{
  "n_layer": 12,
  "d_model": 256,
  "n_head": 4,
  "n_kv_head": 1,
  "head_dim": 64,
  "d_mlp": 1024,
  "vocab_size": 11932,
  "activation": "silu",
  "norm": "rmsnorm",
  "norm_place": "pre",
  "norm_eps": 1e-05,
  "positions": "rope",
  "rope_base": 10000.0,
  "rope_fraction": 1.0,
  "qk_norm": false,
  "attn_scale": 0.125,
  "bias": "qkv",
  "tie_embeddings": true,
  "parallel_block": false,
  "init": "normal",
  "init_std_qkv": 0.0289,
  "init_std_o": 0.0,
  "init_std_up": 0.0289,
  "init_std_down": 0.0,
  "optimizer": "muon_variant",
  "lr": 0.00809,
  "lr_mult_up": 1.27,
  "beta1": 0.93,
  "lr_head": 0.00825,
  "grad_clip": 1.0,
  "warmup_steps": 200,
  "schedule": "wsd",
  "decay_fraction": 1.0,
  "decay_shape": "exp",
  "final_lr_fraction": 0.0,
  "batch_tokens": 16384,
  "seq_len": 512,
  "doc_mask": false,
  "train_tokens": 213500000,
  "steps": 13032,
  "dataset": "wikipedia_en"
}
Each number is 500 + 50 x the weight over its row's rms, rounded and kept within 0 to 999. Layers, rows and columns count from 0. Numbers have three digits each. The size before them is the row's rms in percent of the matrix's.

# q: layer 9 attention query, 256x256, rms 0.0851, rows 0-255, columns 64-95
# k: layer 9 attention key, 64x256, rms 0.0758, rows 0-63, columns 64-95
# v: layer 9 attention value, 64x256, rms 0.105, rows 0-7, columns 64-95
# o: layer 9 attention output (transposed), 256x256, rms 0.0866, rows 0-7,64-71,128-135,192-199, columns 64-95
q0 105:473462393495471450498476519631526438466519500508530491488543430594547513559586490564437534517413
q64 073:453479613505478578586523446493497453472542637589546548557421459512515563508488475600580514434437
q128 084:431546474447561607500503547574462445496480470404604484541529460446484451521475458535559606510532
q192 070:580538486446578521548513545526473525550454551484509514455449486507432485550390534518495489382494
k0 066:509497555560529598532574477391540513571508402534371523541542477448632585432462450550547417440501
q1 088:555497490520434497548392439471504519589547386401483550495443472516423543503570451550459502611521
q65 072:518419484541445491594543453439502557440387587440518468525491464481457453468411474589574462522618
q129 078:563582476499441428524559522470442609465561451491545510576495401573400526459562491526561508482465
q193 061:446422482473548503484485510429559495566546517382601521399504467492533466534553527446477506527498
k1 066:494476509458540486457470462499469500489490565473502604449477610522592587441555570532432499622485
q2 110:484552483545505469539483516626549470540500469445446453488493466533528543479615588508426394521523
q66 070:482440416485582634556511442521536513524443553518460533546484535505519567495522575554452543469609
q130 076:423541420555495586470502518632520495504432507426528481517532442469551470520490618525493543438506
q194 071:469419453501529522552548442527587608465471443491475555453472481432481515526518502427492478442416
k2 060:462554517517476540500570482499550512479528533541553530416598440467540472525457413525570437464546
q3 094:440461503447461581568454395453487633492483528404538511536587484572541524461478456517513548458552
q67 072:594496417516574428550544558587451515474466439446412536602533440455445516520435606441503563519531
q131 073:577544426481608428435460519450438621503540500438524545510616383611532468504526481519586510534559
q195 061:423502476447591558428422493438476545491542530480482538509576514549400400439603580512463474494462
k3 063:548489563513423539575505564508566478494499474637567492478483400476585566471489448478408443558498
q4 106:357446475464535514530505531432492512472525591459528466494528397535504543547505469552451526466493
q68 080:489532515527498551554455476522489483449563420487453538554491427432491542473454586455510532598478
q132 077:453560502478548568425502544408526470412453522527468444513538517556521433504519527576550562573544
q196 070:435474439618560587524424545530497499554527500492525550541512497427494518506465593543506556471537
k4 068:493476522520451536532664525471498512503482493583379421486511443531498532455503458560491436499411
q5 104:485582553551525487423474509508500532565554431447551497534427464577469520503497388485589553473563
q69 082:551530608427453494492528557512512527439494557518507517480426558530451492443386460479532450589458
q133 082:536526531469527371455627498462470493514579447459538499503552443546533550519487472566460450493597
q197 065:497484557492423353429556558369432374522540539510506524550548464522524472551464475538581544579586
k5 064:490469482537516502506445525493513445477427508522483427476506467520524489490523456395480462602503
q6 104:552492411498568419482399532458441477530423512521531504470579502459480403541455472526486596498536
q70 085:485644493457474466542490435475481513513451413578403549475486509505535532488522489514376469474521
q134 089:524519472450469486425319513372452480513513576599462523472467520522507517458533426483579559504558
q198 075:477465551488575490383513496420454415516466542491492503521550433576504504459477502500452436585549
k6 068:543439540513435566526491591455533493451539479453511450564459470484470581498539559509503530533421
q7 090:398536519513561447510531425399569498556540499506514566520573516437444408443503409501391397504481
q71 081:513570418481471488505489517534535464574531484428520520450514484483527527559491474444437523464493
q135 086:457445522428529532507482503361513453481482514406445457449435550537510516461451470509461400478536
q199 074:511516591480462432497453462461541406495489467536505520489555445633506532481504429454444400505581
k7 069:494574370507465546547476492440513536405492494615545443478439502442548444579501425498553562481541
q8 092:428518437524528535560567453497515473538523492481491468648536511478504521423580483507542448505510
q72 083:488563432475505514495464555612484526509385462486521427580473475486431568414559503436574558572515
q136 081:492546440556526503443539484422456515466546486442432404464581505554492521479479382524486511636459
q200 063:353485513373546548403496483501514508512552536453508557384563530539541540449468503486523461497377
k8 063:544486527450478469489574554481482557503433507493588484432600588486450476518477528523452581535524
q9 106:484436571469570543480508511483397624401510489572507549525483587453484496438421438524452482432551
q73 081:521520514486523414450530574497449502562543455469509514469496431462419441491458449394522488503464
q137 080:491541531503434509572418488511495607510526507617521490536461611503466551567522475503473456475483
q201 075:534460519543377431430411483501443498471519551528527441495542497468492460484534451529497491467583
k9 074:455528471464629430504466556473515489547503457418489428597519457501524461477616517470544485534443
q10 095:477499455474563534551510431511493524458477514562424400492600425528472445489491490534527535526488
q74 090:518450460435484486565605539552463480585401422449544510610542417527529529512584580464496513485516
q138 096:508548492528465486551429495462500595375500504559528491481503507519414473512519522568488519571491
q202 067:436511542512456551510494516525543366513456517520536511555550513477542388487493421529470563519467
k10 078:536460443500530480390449416457535495582517576571546543464470501318461602508510483402486555565483
q11 102:529487549408561428453481441522446495414513542501487592507634542487602437428439459485597410489549
q75 087:565532437418516470466512456426387507573420532500572550490589443585501428418458506561468489474525
q139 093:552493556503436471472463386516508574551563527431481578530500561514543490400439438574549479590468
q203 081:471514548544371437468449474445392469526555528487464446454489559606494503414582427494527535557625
k11 069:453502518549550578522551540477479482525490486418514531550527476519359557532510548456569506521557
q12 094:400592475436512486553620436475565548412537565513562593517555537536555485433486467508512507494556
q76 078:499518488500549554488528494476443508396513544504517541507606469510496417438521507535460542484373
q140 090:482512492528523398496469415481522520480574538543494468491522543504507581516506481458508494524520
q204 078:488420586425612491413487486407472464467537560480515455491545534542531497456492457466503428556499
k12 078:473468528416481541466472515506548511552523569538533475449548527472464576583470534540583521534415
q13 098:568588558491544415516528534474507458491641557562507605544474516539470488553502476496458448564506
q77 089:510522553613472433484614492518493473518568575494538497551485601422432450493444453465420518590471
q141 090:616474544514403442572440497566500489449500501529508474462507574412429549484569529467382483514429
q205 071:585474502425555411524517589541543547520439434561623480576499376443578515510492466558513562491413
k13 078:458400483516509632481525462408464482449494495490517475425483580483512585478442515547481472501420
q14 090:493453574487500484509547497508534468543523489512545477568439399455508448531540413528433536516535
q78 103:444526532496590476458461462498423521476512530513574477459515496448520438413527486511465478467487
q142 096:603543360434506535470468538508513512502519546582555527481502549452399529546593464471566546478477
q206 077:601546424570442517464485453549516542516469515481478524537547438448434445502511388552421543514577
k14 079:471507543463502518439531503543497457499477476447452405512547428506512474512514567570503486495525
q15 106:573453481491454401546424501499567427499432469572480490542478560340463532536468566506553416516472
q79 087:478579450463465420461499485429439535484585447492522516530508526465535581558624524491510480473501
q143 102:457481496440455533419469561414540472508453482506484510488393485468527477474455499521509465476419
q207 079:490492501529512503454555447433481486463499565458452503492577533565450502507507527472481397469545
k15 085:514542476510517513632474474491486438515492513421598486443482394523574498546485406510484447527511
q16 100:428548476402605457468579462443584524428500510536496447395585538608530402560447506536410530429545
q80 100:537530542532536478554456480485485467466557507468555459475533461504404447430478516497378451484483
q144 101:511569444466541434457543480558574534442431567574485450348596505482481505466534482594522524449531
q208 075:535485497468399482437532461432425581431488447638445404385558562512488499488580509502565523567562
k16 096:542459488560453469509482445532449494459551460502519476528423599499468498504477611425511508475514
q17 098:487648515479512563505426547521551477480547552481471603521576523563470537587477587452487504449543
q81 095:490532598438453543483443527367454413532598499559474494489459569458464479560423502497452434558625
q145 097:546574518451416557554467461506531615523574449480534515480480515415511572539529570500425391439544
q209 078:496476501454488450454593509398493559437554585511528525392455463599500476418540529551373555440490
k17 082:571547533599513409456486506530465524493491461574600521458510514562489507514462473565474528617454
q18 090:588495476562507585545510548475517506526525514488571452530532459492465450503521438429560559526434
q82 106:578587592496471516503389465435378500467532509558513512448513506508509417464460452550534487490514
q146 095:487444508391440445571536525446529510472616417475461525468501500540533572588475454556458490488388
q210 079:500442459455568444392502466513537463470550535386490420520471459562500572499447465504522428449490
k18 083:472490441444413555486563487531494384440464494442472435464479544479463509526475537508597439526533
q19 095:477484458456408390458529525469442446570449493483492516550548495469447452504485452478418460518444
q83 097:518588536592515517473552466410489445506566576499453486526413344559596493552442526620425528446459
q147 090:467519467516470515575463490524449462522461490526545494590435402491519505484507472447552481456516
q211 086:583598549485522517594491475514567605559481500429528544564484499418486531555499506498613567486475
k19 100:493484491526404430441486544508490451519568549587451469488485462490504583450427551592493444464399
q20 095:415448469437558487474539508518472549592462467437431453475400522456508492409500520497558502383471
q84 098:474405437503546478504613502577452459474517512515534507522541521476505396469522478600473621445463
q148 101:534535444434568423473487407545517447493462388538561515483478535510511490500492535523425511514501
q212 089:470400522398579521428514556487454489457520474557506465561516472529551519479531565508466493558411
k20 088:473471528533436512564463535490460511400491584560498511545636619535405643588481558522511481558443
q21 098:573602398405469450579501470487469478504437479450540540529447497540506490454550489547470534510533
q85 093:544582519512540489442580505541467511490559486579571448541506501422437425465538477433617584540512
q149 099:443436424429516411456456481364508488534481530432483472568487432521545453401504496467518497495503
q213 089:578465502506508530519564493533593497556446522380499471533488463424535454437487485608514542523514
k21 092:459408503486527537472628447501440458480500458567469462504485393555490473474541572592579450473458
q22 111:546503489556353471548532640452455502510580511565587515392466370419528548439462468574465416490384
q86 105:441454558567413440509530488454518513446546564500541513467560505558407550535450456596432563420482
q150 095:557544456521494476552519539534529524517575551504579484473527471476407495539451376539557554467543
q214 092:523467556442492373570539512522460627438603508540463480506473543435457579564417407525538494476509
k22 097:441489449547493555409511462501521372486476569489464456508382492471561458581480586442551378569527
q23 098:484455495571491448470468460532478536508465520530506522468497540513502523529594487518455461571447
q87 102:526566496486472440539452462494488490500484425451451557516600494455415601588508481499578445463463
q151 093:541494460507554568508367453491471526516447448527466577601460478460457414442551572483446518498484
q215 084:577557523540504602587411505456503452490422432524473564547484448491457462536569465519447555423443
k23 092:503561563467511491509618440509546424560528478484433479482568529554417519490488465478577567464489
q24 091:532525479560484559470487460548460495476512553530525502538546396585446461377413518504454582474544
q88 098:502579442394433423546519474472510566433504461559492525392494442594521492421456476572428497354550
q152 100:470535539426430573610458533498500482492556503521545595499468489503428508500478441486437549450534
q216 087:476517471526403478535454489536531519522562511532464539443494564483452442507592409450473601464552
k24 092:496521539515484479483537506450435414394503470550539412554570492578481496590491464567502475485533
q25 103:557540470516392388518451559528487483509530525598474537464468407533536515577523573471422440458428
q89 097:527492452470458465488453541508535451541574597500464546435461448391502485510509442498516558579463
q153 103:455456627640410544580490534532506539517434540473468566545419512424491567493507460456455553428485
q217 090:424513495584402494545475614505518498519483466523620505550461419447456512490540486468467486481470
k25 089:529495459512485539525473506550580537446427465438455383474443383519469449558502436529448443496540
q26 104:458475382471519472535458576425469487437535480515410469563464489430542480522555491457577397588523
q90 103:550534403517425556474515491500497541466525450480498559444508510493430478527638449551480546441514
q154 110:436470513423473446484517512438566425473508473538515483447444547497493542467513447507503448500490
q218 091:400521528424397389537510566485492381488507497499527499467510500482505488418451464534549532440507
k26 103:459496520502509451393576579429486479521485480443496520533438543517520494520449440517410572497523
q27 107:580450523480465493551463572522396505537535526558513435498486484524448531482459410525470488546380
q91 094:436459517454525506469504561586510477477528474560530510572471571381447498540527474554442472494521
q155 100:477420542496484494510427517484460505457508551504433442588560407517490438599487515522471438474448
q219 091:416559545505423494501427537463520446511519558468491428561501403614519472512440504474458526490457
k27 096:473459524535418372484513565512568470486626491563502533538498595450375491586557536471458425512547
q28 089:534390508491446486465544657474486460506627441461484485491497522434459564574512487500556462481473
q92 091:445520452563453459501511497450529491545568525487465513507546517495485528599486466510537508438436
q156 106:481566503457492546510412592478445403524563519561488533418573506427549533529494484462492450533468
q220 098:486552626530514530546428461524477451518468556523419600494551460577555453501433637497523427543490
k28 099:514479462425544530603654436417486563501404488570476424529487377545531462436535523550523506426529
q29 110:456419464441554574492516583464492444545465451419531520612480477398576525469516560490507532557544
q93 099:460505539452541522495544477509521610489534464518555444529503468452417532438468486481574548477479
q157 098:381486581443483512459409554523480445534502495380411511516458466418470589562497514547431537591597
q221 088:448504510538501437440492521601478417571465481474530529506540581515476575373541545526534539617496
k29 102:429514542587478521446411515509580491487487582494438507483591522565456477534522492482466400480464
q30 081:534587559664471451495537491523497483516441503557473477486520500457450439530472461551463462456460
q94 097:554497497506561550564532501541478517516428445416406447545431411449581491418459481542492597562400
q158 126:449500469570609511605495462538512429489395447461514391593520521490506488539534600530569579432494
q222 100:521512517469549573561512407509383433463448496500453442510505544432560566516566594535487487505506
k30 112:469483470424549496504593496524533474483471416522470604507386609491421555503514566517515559536539
q31 096:535455508422557548439524540480449525446489442464547418460502550582591522527451464482562499513593
q95 096:487498539510554516510463480484457477553454460408577495547561562550478467484453482516491454513519
q159 104:448489407517488575532529499553488523462413433525504431468514461556509480413482439526531479461457
q223 099:481501499454504476533436506559532478468497515472486508463492479521471477387494402526525473454482
k31 107:511539459483484451560501538515534580492498465483505484489449504509550590541517476508471472518519
q32 091:519534532521502423530559420523585563464510509477530467391490560466450475464462435534495520451391
q96 093:558537453487586576520448556540497497594495483440485495443488454462483489500594534443401477511442
q160 110:433437478560549420480473574474500492452470574460438559443523516443486425535499487501446559545441
q224 101:511453521519474462444442499430505447509476480576444530517520462476499358571526506432477514536384
k32 117:474583528593607511499489527452448566453530494450531505499536478447492497583503525471489631471447
q33 098:535562553607412407466433526561491498567545451523532501454499551519456526465479500564519569542513
q97 097:518528528542572539408523485473530566556468469478472412450459554530512488522462469474448497528442
q161 114:519521572482464486592459468515535532565534490486524482496491445483481529409459427553526524477451
q225 121:609570585531535519629475474523596602562530543458510497514453491561565577481478514493544429439419
k33 104:526466405488392496500438496464548458591420586521625570510553546468512489477519538479456557430489
q34 092:509493403441618540525559511515507470500502470496478444561510507523467432518515496527548579547460
q98 085:528455469510552582456468477547446481464558472521539421561462476552479434474503613569481566531504
q162 123:517487479438512456478500467564485514547451427480545480552446516515544535354526518528492470548577
q226 115:497470450489454435453499520622511480570517403452540502590543551502534528383598471543543505534521
k34 119:482437491435488510549533486517595498539433540485466551522464504510540539375536455609539546549561
q35 081:466602471489554537443548463422532491547489442487518515500530466445456540525549541491482515466520
q99 104:514514482441519512463552486512496528515526449553501503526491499462543465513581403488496477416562
q163 103:598515530484402373500541418459509538477474526543468507424559520571511454450469489481489457416546
q227 104:580539454411476495476457500455501583472471559469434488454528534569513508506443499399454327520516
k35 112:505492509522494563467569439521517560583524479472554473500398523470632568423412455518504466522539
q36 097:497440578548523479515539476460433571528467463459437404608516468453483468467441500553561522529604
q100 101:446504464510507442489471516504462445499499440475461528518526569500481531600432493490376538537459
q164 131:534593563552513538490560518530521536528503541512491419507512532490429512533477460587567378450517
q228 129:435508541502603494498523510492529549516520582572483483509542530508526545550513440546569479604448
k36 106:514539426467543540561506491535586448555547464498528523423499466549442506482499442579577440498538
q37 077:473507529472482460482543510538567484484489443474545466578548541454482518531530436565567446614451
q101 091:489479490536448576559567544565508573579456563547524476472450551601567510525529487526497573595495
q165 109:468546562518457472486482565504532512476537583481543505549426553492554508497519545485530412567507
q229 124:413577577504482583437445543514562531466470571514538469519383468534437486540535531460577468549573
k37 124:476468564584483533477440562466474481536506592461490493553547582462426533600474557432508427569504
q38 096:553453528519545526574545461533581481480550498508514404583472474338504493539520561463462463633432
q102 088:487508547533527515464483467556504566440464499427547445462522502532444497526418526550552512469501
q166 126:552457515572570650585461513480401460439510560449417403612522462566503469474578559566493554506483
q230 126:540489561548546573499430510481448420559531454498506369571517430551492497397488453560417484512414
k38 120:478502532559535527424485534484403476491464433449482460522568494554433476387530527518557514445524
q39 082:474566441451470559525486444513562439513489523422567544504461592481453493525482517514617555542473
q103 091:540438450460535502502450553471481430409492566488501423497470410507497463445516502480353565492486
q167 128:503464454447627564518534493534497466466491502482506482445461486527526489531538506513476463570519
q231 122:451497515551580477579502528500454515534503443446484470482461466463538488532507519533459509562533
k39 113:519505540507594479538381457465383467454542478453461444514424482561559560574551483495364505554471
q40 091:483450529504510516536540473540510602432432548509494511603456539499519451517449528429548507557411
q104 090:487475438424451400543546530484572502603441468443464497582571548602559492473584463542498472527539
q168 132:469528561481466459423462453445517417540439455524461497519541451527437433429496534475486470619585
q232 129:470509527494455498413528495433466390524398463471527461522492423545484392410520491451461527584554
k40 121:492527535530371493478532540507502397453530495548513417526544455547537507389488503565457518520537
q41 085:474478528528515519542504578451544449505539463475528527443490509488537512490496499455457502562498
q105 095:457560552518499464376463507441485519515472485502488571433539446508548489475446521485417522488561
q169 122:519521540379477510487532435493509545490461467509450504544445518517539508437519540475447397549566
q233 126:503570420476488474509557467581583527606450447485515575492510497564530542499448479573546516538548
k41 111:476589568453462525401549480488504547532515529414511460529369479534517510527505508500423411500507
q42 087:431492553493479455583410436618480476539441452521565525460564603477490476608469517625513506577509
q106 094:457444555525524576517539520528523566563440503578386517493537482472546515486435533511379498431502
q170 124:508501501559494514543538474453453477492515566533420521533542530526414396530488593475466431441452
q234 131:474521554593489542548456508528470453546504525545478456523553554472484463501488530417515518427482
k42 111:543499556501458523495527551463498553535536478530509439449571528497405524522491519477530494400367
q43 088:501440583517514446406441615422448469447464523506479310611538479505536532520543507432410473507528
q107 105:509481552461442471466492525562448472430479479520508513482565447627466607533535519452473490475557
q171 107:454480515468508512561501520453485470450581600485467422560512547486529388481463483493483599516497
q235 127:486520562511520544621570492541495422472590594506466456591497454552550443497506497464528558461494
k43 116:550443568576460516513480480509511457452560512482436433572511541522493468560502452486485497430465
q44 081:504500537468437516539608593477524597478509496465468459467469455439570550441469389489506454493532
q108 103:536439563624465583399432638560511521538424527488521465596510425456547447443488546544512520558537
q172 119:620425499515390403501499493601574567532474409493530510474442609411431540533463463528439537562487
q236 125:544485576587395432532406543543557550579508464492449473560467551447448548520531488551475609501493
k44 107:506507523469471496498463462546492567529387432587550514581541625379465597568558421483561524472467
q45 089:507574526515493480503433439520553515484641498405565565478461536556407571549478441534586601425569
q109 090:469532393463425494551455487470420547462498454449488445478518492420413526516524441466503589517555
q173 121:524479547471418387608499502489541439382464614507469516541486533461509534589461484554565492555493
q237 133:551536464550512497582436526457444493497441557527480479523471479473534581496511540490515512472592
k45 113:516523437549439543526448561428543424548504472636460491502528550482537439483455573424511397524461
q46 086:402495592489533521537575435496503561483557534481542541507477500542436478582522483500508538565447
q110 094:473474551553486448528513576453476540437466532514455529509438519509552450497499574436511559451564
q174 120:374457598533631537569499446526510478525556565466475522557497443530520503536496532545616455493490
q238 121:488416591568591508535489447495548553491486496396401504557490442592477505542463522507539516430574
k46 118:549499528487539447499432503453528550501444517484466430580488512459466497548521480545489480464477
q47 083:514530495514468523502468459553454483508568472424591573581466499452525544520516472490516447461433
q111 091:551424502479482573440496528470463572552614389454475482507468501547545410585428450371466461575507
q175 122:481491530552411473509517457618599515568473451520555499500464435518520553507435475504448499478480
q239 135:491448498549460502502485470551521577561384453491576503472399518471545574466448568468420507491534
k47 110:485456557530448552415575480579547545549513438510494407565398472403453491507478519423482482487505
q48 085:471599512458471434529586514530456509542471553554520526474504496517409485471506500615506550492612
q112 097:492452522504541555450526546517439507556537460457543441487450387392532562451469499492527518597478
q176 116:556466436413478546476581449557567536506440457484623508493486417543484447404398528533559482484541
q240 140:485521440392497498532562481511579472466463525495576513482472380565481393373477465553480411540530
k48 116:544523460424609485523486547467466423468424549429489590610572461592526482549545489374528429541541
q49 083:535477521506439428635449537505440470504522546458496470494451534497565628432492507536517420545466
q113 097:451461504466419539458565503526476490533613502495501497508451555475557540428534503515576496529488
q177 115:493446569545502460624364551547512521512523592457479515517559525393479508469482440500543457474487
q241 122:459523437524481481596546512544596482523428516489479508540487579406537520462489478562565483418570
k49 107:468452430517583532537418495566523538537499551547412558567522471396465530512555450539527468457482
q50 085:484524423504524470401480538568549508504486542512617550535593499404559517624537519450561431487513
q114 092:506430583526431474474548436502459593492552563533400512506471517485449475555442436602487550492469
q178 118:538432591542513483499453487534474511448447513535483545472589415463529481560580533460497561464440
q242 122:553488469515527547469442470477466532404506484544535490552616458453472421583578467513525530510580
k50 106:512380552492494517560470472464566581479521472420446534364479523472542554479550541525491471503449
q51 091:534493535547500549520504600465456435495488436538520508493531518458578587418433595436549562450510
q115 093:577505493583494495496549524486496623592578538506602507502433452482547501414535444462564486547572
q179 127:573485573572507589496462508511453407459542585502523511570550529450539483558416520489546583520455
q243 126:499430519484563533457559590529437477455562543457547530553459490503489442523415566455557626495436
k51 111:523531469542475525487442506605418482470471570482425596551528370510482478538520422591505580441500
q52 088:510563547551514572444528442447495544529521464457498522445411452448538430502474439435471528474420
q116 091:502521446508522464620446513432499405424391498481558513518481415416552606466546500562512504549564
q180 116:479524473547433448496528539560523462602527507497515660451558501473478499505407534483548543419451
q244 125:499476492558448478489485499504413459525453461451528517518531555468510486520382516464478575453512
k52 111:479501551567493462516477529502524516560541436572481533544560551394468535486544494497467467417461
q53 092:449477511462555562591560546381419463473479595481406474561479456490482525558532459500507423565432
q117 082:447448493485500627555439570466422424569498485463456414572502531475573455496553471544473558514533
q181 120:537489500405472614522487544518562508450460557515466447585532462574415429492450556471506419525472
q245 132:530459571456464489452486570336466568507536599510485511534564483588437443488443532467515428489519
k53 112:589434529551543538518440560413509448480483600491570523555530465432452502480472448353501445476502
q54 082:516514473518416510423460431551540494505535526532450581441411540507533511485513494462540513572493
q118 090:478488527466586459451546554515460557498540542559384444549488473490464408542473437454506478433386
q182 119:462417531544513475461457555531510445527432609518529453599452539482509421487388498510465531591537
q246 130:492507552506457446439429494553497520553485577561469441563471469508530459524500470498419538563480
k54 113:442466597530546511484488607531493381554503613552467479494507527413512450517439404561523529507529
q55 076:429492524432529444490421556536487541532465570456528486556558424513456589401491461507522444571574
q119 088:439456456506550427456447515538457437557477452485446524457564522527527464463374464535542506480507
q183 126:524484458462536467558517543449553455463552476445545443470551483502492504501567531522442463485499
q247 122:455529476543603518492547563440504500487510468463543459534539421549500471417523532477478501429426
k55 113:472473396529604513503501514552542460517517484446462442457488510389539433579513546461454526355547
q56 096:493463544492526451473514517450516486517530429444545534488451582542470537438471426595408468588474
q120 097:556425494586498495495593501452477534565530513496497519528480516501425525488448462526422571412630
q184 116:495498472480406422484566553505593532532531507483547499485434488480516540508536438589518499580493
q248 122:592505466495462493469575491493547567605490520425582530561383381568395428534498427505542579451544
k56 112:571469458502402519542428601493525488574524473447558427495564432533467450459539512515385506447556
q57 091:486543544427555490511454486508584479478481522492505459450530458484530493544516459504446473505513
q121 100:493495454457496489435475508443517559480433614480447494566607519510392512576512473496527409454600
q185 112:453510439439552440489504580439574522498534651580538587441533453538393474466480493522483481530457
q249 134:539459549443531482431489516487520516480517582521551540420516528533435431457438512538463415611462
k57 112:572467548481422383473479511502517492524421535520580536540448546485518511459545497505487477472500
q58 087:496524562435459531578434520461456522397562590570490500503584465443457505565467472480570444558515
q122 094:494434602441541522507438456455542478522577497515572522484520441533434438430517586412494532523397
q186 122:473464509487581459602446464414530536431519572497469438420464451516482527531573517481525526570466
q250 135:454496536427517424556412464418542522478496501460540497450436466505553525547546519542533567536548
k58 117:452468566483655480547397407445510509545485552493487509519450460484467387495493442554435499488418
q59 086:512455497445554438540495433507537530426510422498614486455453551543493554469487541458534474455577
q123 089:575495491555335423492543455545532558506411477483564462439478486519527567402490537483502540415477
q187 139:489516523433500547489505499538519523445469515408545442470338615542533571436522477501535475501557
q251 132:531471514435500512456534505454557537434509474431551421524347547522546499419473492481531451483547
k59 124:502517555472549485463449511540555453455513573495501480532334519513491417411547446508476541441557
q60 080:533512502542446501515524348511575495442383480499532486448508502480565547408454418529439573505479
q124 095:553424511582460532463574448493496486460481487539539394499539509467451385555485571481466537539422
q188 123:563567468432580463476507465510501479434504529487530518472502519479491384556459580434491459463543
q252 135:526519428449555598467464380466478538483451535456539501499505447469487513561531599453505561510519
k60 119:571462435444534522530476475393459444506529514450509530458522390508496427524588529422465492432465
q61 081:493489525512475502507488478540455519477471469599606434416569476516528485568633537442507610460510
q125 089:542517512471385524469499549586461499549433516496408470577516534491550446430498524580470618442431
q189 125:539537541515469520450589413606449433513465485442478548496469511481511439392544518425507490506480
q253 123:559599611486474531420545446564472513540410530474507468467469526511559430378524448482479553476548
k61 113:491524618448521525462543494507454526548549563472489483539528504507498475439531455439484533492504
q62 086:465438515480493426437492541509558492432480526456494495458523571366479514461523521530541531461477
q126 100:606538521464545490496579536501502463489476456622531426485528419537547451482407438468495559498485
q190 113:457447459469570505505504562472545573382527542506430495539512479541477511539540537528494518520404
q254 133:491534519468515516521554563476580541478486549530516460482572472476473500609387490557551489487425
k62 109:553478502408466435531524466577568468523519467522506435528511418440522466524421376484482541523482
q63 084:398568496589596521518419453530494403447488527520542440468599443537564477433474508445484451462522
q127 093:524494474503505539567556496443504522498506497447582472497421539405569599557520454560597493452476
q191 116:470454532470493496518382485465456457593495537489470502505484433521515522531473595379462384474448
q255 123:456388473518501440473523545512507471555478608460469488472516470462477549526533622421504451507467
k63 112:491399492422553423438502533562490395550460456477626556555423409558413509512439563485583585472532
v0 107:434499469442530427488520538466495511409563542499539524550470489522473515390598469545536575408549
o0 109:495498468500542465469449540465561449436485555544529559592466529518524477418547463451411474522564
o64 091:604476542475437561463463436452494538559419476491449480458516487547473508546500507455447500545486
o128 098:421544513419528476504477529485496507458557517472507408538388550461548514526464546437567488533521
o192 109:479494496466514365581521496529489558534421526536462520420476433386428460552455544521450538489560
v1 100:446497455499538427460493531376479549491483586605508546527426500571466475464521566368515531529506
o1 098:432488517488527439553459517488554507493551509588524580468466474609444465533468544542454522521514
o65 095:508502438521539491539584559569508462426458559481458482480520531520520526417537475500543468573476
o129 110:503535504528530470458483465511432544494540457517524434465532438508399493528479565484507529462471
o193 096:475405444448532586473447472391565489495513527517463542580513382456552460530504460475508502502501
v2 103:446509574501551573502474473472534540478471553544438470506493491537453431462524540501405594494491
o2 106:381505510517539546563503504516487559461482486441514425477442568538522466521498526504470447501511
o66 096:484543535493534495529457496520487499474561566471510516474476521526526516477469443415581498446459
o130 101:551450496461481485517562423452508524553560427540500523545524451523468483575521493490508642390518
o194 102:556537481435513435487505507450538456532501450509529477557493497464517448530504551495452520540612
v3 102:579511524519519425523501477486422462620423511472494531522497535487530566510444524507437483574553
o3 095:564620489495458498512476505477427446489488530474441424596410568510476526488440544585518563539505
o67 099:595465479468504453480494475528572439352458543509513554551514528507458539535478458530509473508476
o131 108:503501543511471580494505572476501468619390381427527421510415390465589517446544551503516477488540
o195 103:499456473420477553512522472421441505522505501576464567419504474494517408465504505493455524439526
v4 107:383430525480485488455496565511493475558492453501420482455465488506569493481452472418552561551554
o4 107:445586493449481464605514439452393487529452454554507528523482538498540540529493386507526563604534
o68 096:515606399538483531523494466521502575405508467631518441481482542520475466361555480538423420558464
o132 111:547430545556590430408510561562546451531513505434544541423566511548507451567462620507550556527519
o196 091:593417478558501496471503439476484497456497494578514509426504496480551481569499555457534543344476
v5 098:377567455472540485488386515504535518463608476400397623491504508411532524564453521461525498478557
o5 095:537509547486601508486462408474532536549499517464476554505419528544643478533497480539562491596495
o69 104:377459500522539488454526540381604427505434598562524468469449541545483520541471529555489486510530
o133 095:471516498542488505455443516429491527517513511529545569471533499430471565518445428480560439389592
o197 098:506567512474471576531390462473476511482500592464505504470526437523397559534494509546546474520554
v6 097:497506440592529491564601513539437574501496554475533430482554545505462529493469529514508537466520
o6 104:495544416583535441483535485589469548492524489572501499491471497457514543547528490542576533494490
o70 107:499455540501499500602533445430560578590473430523456532509458565510546601490585494561494411534442
o134 107:424507495417520559497505534565503527489498527475548553465466529515529580439524484412528451491475
o198 086:514529533421438434470430503472555545415466495540508506444442493534479398523426407428466450536503
v7 103:452404482503558449501428608542582469504545589455628486580493377529514428473519445461464509379431
o7 103:518410421518506552467458582498524482515574492415436459518576431496489459593438499470426480450439
o71 092:523563475555455518534499497531566475458522429537409454518406567516530452553539521493562572562466
o135 116:505438497487552469445464483514554434512554509539623613434488456472484467470417549483510450474576
o199 099:475442581429500475515431494526532546565482474544538522527515524499522551459465514489545511464621